{
  "d_model": 512,
  "norm_place": "pre",
  "rope_fraction": 1.0,
  "init_std_down": 0.00214,
  "lr": 0.00203,
  "final_lr_fraction": 0.05,
  "seq_len": 384,
  "doc_mask": true
}
Each number is 200 + 30 x the weight over its row's rms, rounded and kept within 0 to 999. Layers, rows and columns count from 0. The size before them is the row's rms in percent of the matrix's.

# layer 2 MLP gate, 2048x512, rms 0.107, rows 151-154, columns 128-255
104,144,181,251,236,178,239,251,179,215,199,205,105,250,200,197,128,224,211,204,164,225,229,149,174,188,186,201,196,194,181,170,196,224,223,216,194,275,182,212,244,239,288,211,213,214,260,222,199,218,167,184,149,158,188,188,210,209,192,155,186,232,233,246,184,193,227,173,160,188,213,218,256,184,202,239,191,153,200,164,214,228,192,219,158,220,227,209,210,239,231,201,217,211,204,204,191,205,243,170,198,139,174,197,234,174,182,202,243,172,231,220,151,222,208,246,204,231,187,143,226,208,184,252,189,177,193,234,212
096,172,196,250,155,189,211,200,257,254,162,198,231,185,212,175,185,169,219,157,206,177,280,201,188,206,259,196,176,156,163,192,183,235,163,199,193,193,179,171,194,231,243,202,168,177,174,229,158,182,193,231,211,167,206,193,226,293,214,212,157,212,222,193,223,228,186,166,171,197,223,206,227,147,214,171,175,183,201,212,205,185,227,187,152,208,207,165,207,174,198,208,279,192,237,202,158,147,233,202,188,216,208,240,172,210,229,162,181,235,239,224,238,177,209,210,157,171,203,212,168,240,111,251,206,273,239,202,207
101,168,230,216,195,227,210,181,204,134,168,222,172,202,141,222,175,197,216,203,230,168,188,216,210,199,221,205,190,162,250,192,147,198,224,183,220,211,198,206,177,173,157,279,244,176,171,130,195,180,217,220,263,198,223,220,168,203,152,222,207,206,191,180,197,199,177,229,204,183,243,163,183,197,213,195,226,175,196,144,218,226,278,144,194,206,208,232,157,229,199,165,221,177,143,202,167,146,164,244,209,199,194,184,189,208,200,223,248,256,224,206,220,226,221,165,240,189,216,206,196,178,179,239,213,292,212,220,235
105,223,182,214,171,236,187,156,187,210,172,163,152,219,196,233,179,176,205,157,229,215,188,196,189,183,180,156,167,184,191,175,190,178,151,199,230,186,187,257,207,174,213,211,245,227,197,187,219,169,171,204,207,249,196,217,215,231,180,220,140,194,173,204,214,193,160,205,207,250,189,181,208,276,204,202,179,165,139,169,169,154,242,235,197,213,274,237,192,134,165,168,191,244,198,238,231,180,221,183,191,190,209,236,198,170,215,198,208,233,176,142,238,237,198,185,189,164,211,227,261,200,213,217,221,215,171,204,185
# layer 2 MLP up, 2048x512, rms 0.108, rows 151-154, columns 128-255
105,242,240,257,208,165,258,194,216,230,168,165,191,194,248,169,206,218,195,199,258,186,237,196,216,177,229,202,244,216,190,194,185,182,241,241,186,227,230,228,197,216,258,185,207,177,235,222,268,214,183,183,206,190,169,198,229,209,202,143,217,245,188,180,192,185,157,183,147,187,219,241,227,168,223,253,222,171,282,230,218,161,212,211,171,204,200,168,163,188,228,175,196,211,215,246,290,222,222,161,186,197,181,222,231,146,159,213,210,210,224,220,178,207,239,240,196,233,184,148,213,196,201,214,216,167,246,162,156
098,177,179,229,169,270,198,226,251,232,206,219,169,226,227,186,152,215,231,236,228,160,198,184,175,214,222,231,196,206,207,162,169,167,148,225,184,202,163,229,192,197,204,182,183,199,175,208,212,237,242,199,207,239,206,229,164,245,228,269,223,228,204,197,225,228,206,127,199,193,196,180,216,185,169,178,230,181,189,217,213,233,209,217,203,203,177,260,177,228,261,162,192,217,225,256,204,235,180,217,236,174,202,213,186,220,223,190,218,221,211,194,204,131,196,192,260,199,168,170,168,195,202,286,225,176,202,180,150
099,249,171,174,257,220,147,253,168,220,195,232,206,166,236,183,224,162,202,234,171,216,227,136,159,149,186,159,215,196,193,266,225,200,261,188,185,210,192,219,163,256,180,150,158,228,207,279,248,244,195,199,174,182,185,182,226,225,203,165,237,227,150,205,212,172,199,216,193,233,206,178,208,209,237,220,169,212,161,231,188,239,172,215,195,181,143,185,188,182,182,205,202,227,234,197,243,222,208,233,176,200,211,154,232,156,215,217,202,193,122,198,182,165,187,208,228,217,187,119,200,169,184,163,145,124,160,196,232
101,145,225,168,161,215,181,179,196,218,202,242,199,172,202,222,180,178,206,197,218,196,227,169,181,213,209,171,170,201,200,219,231,191,195,250,223,192,184,181,181,206,173,172,142,219,141,177,176,176,158,194,174,221,251,239,201,123,231,245,208,201,222,176,202,229,260,183,202,224,215,197,241,203,186,191,152,160,181,250,202,213,186,196,228,143,173,172,165,217,170,243,203,207,215,216,139,196,251,202,247,210,179,150,229,216,209,185,252,216,214,164,202,182,180,182,242,179,256,198,217,247,196,147,178,261,289,195,255
# layer 2 MLP down (transposed), 2048x512, rms 0.102, rows 151-153, columns 128-255
105,198,203,228,173,169,202,203,212,247,188,228,262,211,200,202,199,224,165,232,168,203,195,223,215,192,194,165,209,224,191,212,219,167,222,171,189,240,170,177,188,190,168,188,245,212,206,171,213,202,236,175,220,214,202,228,245,156,183,217,205,229,150,214,178,228,183,198,216,163,189,191,217,184,235,225,242,199,174,209,204,189,157,150,219,179,177,178,185,243,261,177,239,211,238,232,221,219,179,177,171,137,245,222,212,166,203,228,190,257,202,143,236,224,256,221,209,247,248,171,182,207,162,205,190,163,243,200,232
101,172,182,176,188,226,172,160,198,163,226,214,229,226,175,213,103,222,185,134,171,213,201,185,170,204,222,173,188,185,222,230,248,213,184,223,137,161,200,234,209,174,158,215,211,205,175,168,201,166,227,214,217,199,190,170,167,199,230,248,171,201,187,212,198,231,213,118,154,257,206,223,240,186,203,161,184,205,195,197,173,222,235,200,191,171,198,239,224,266,226,204,232,185,184,215,235,196,216,182,198,212,187,163,164,202,203,151,166,193,151,186,170,177,266,244,213,249,254,143,207,204,193,226,176,177,206,189,85
101,208,210,178,210,233,171,171,248,174,204,195,196,229,163,183,142,209,210,146,204,215,219,176,175,205,165,217,195,166,222,147,219,234,196,214,222,198,192,234,166,240,180,214,206,182,233,219,188,165,220,181,178,144,190,219,160,247,219,181,206,191,229,149,186,194,149,215,192,259,148,227,191,256,192,261,180,236,154,214,164,196,188,162,173,167,211,184,182,232,198,160,212,241,237,249,160,230,231,189,204,226,214,196,213,244,170,209,234,200,155,151,243,171,220,230,216,208,173,185,174,189,198,164,209,259,195,210,172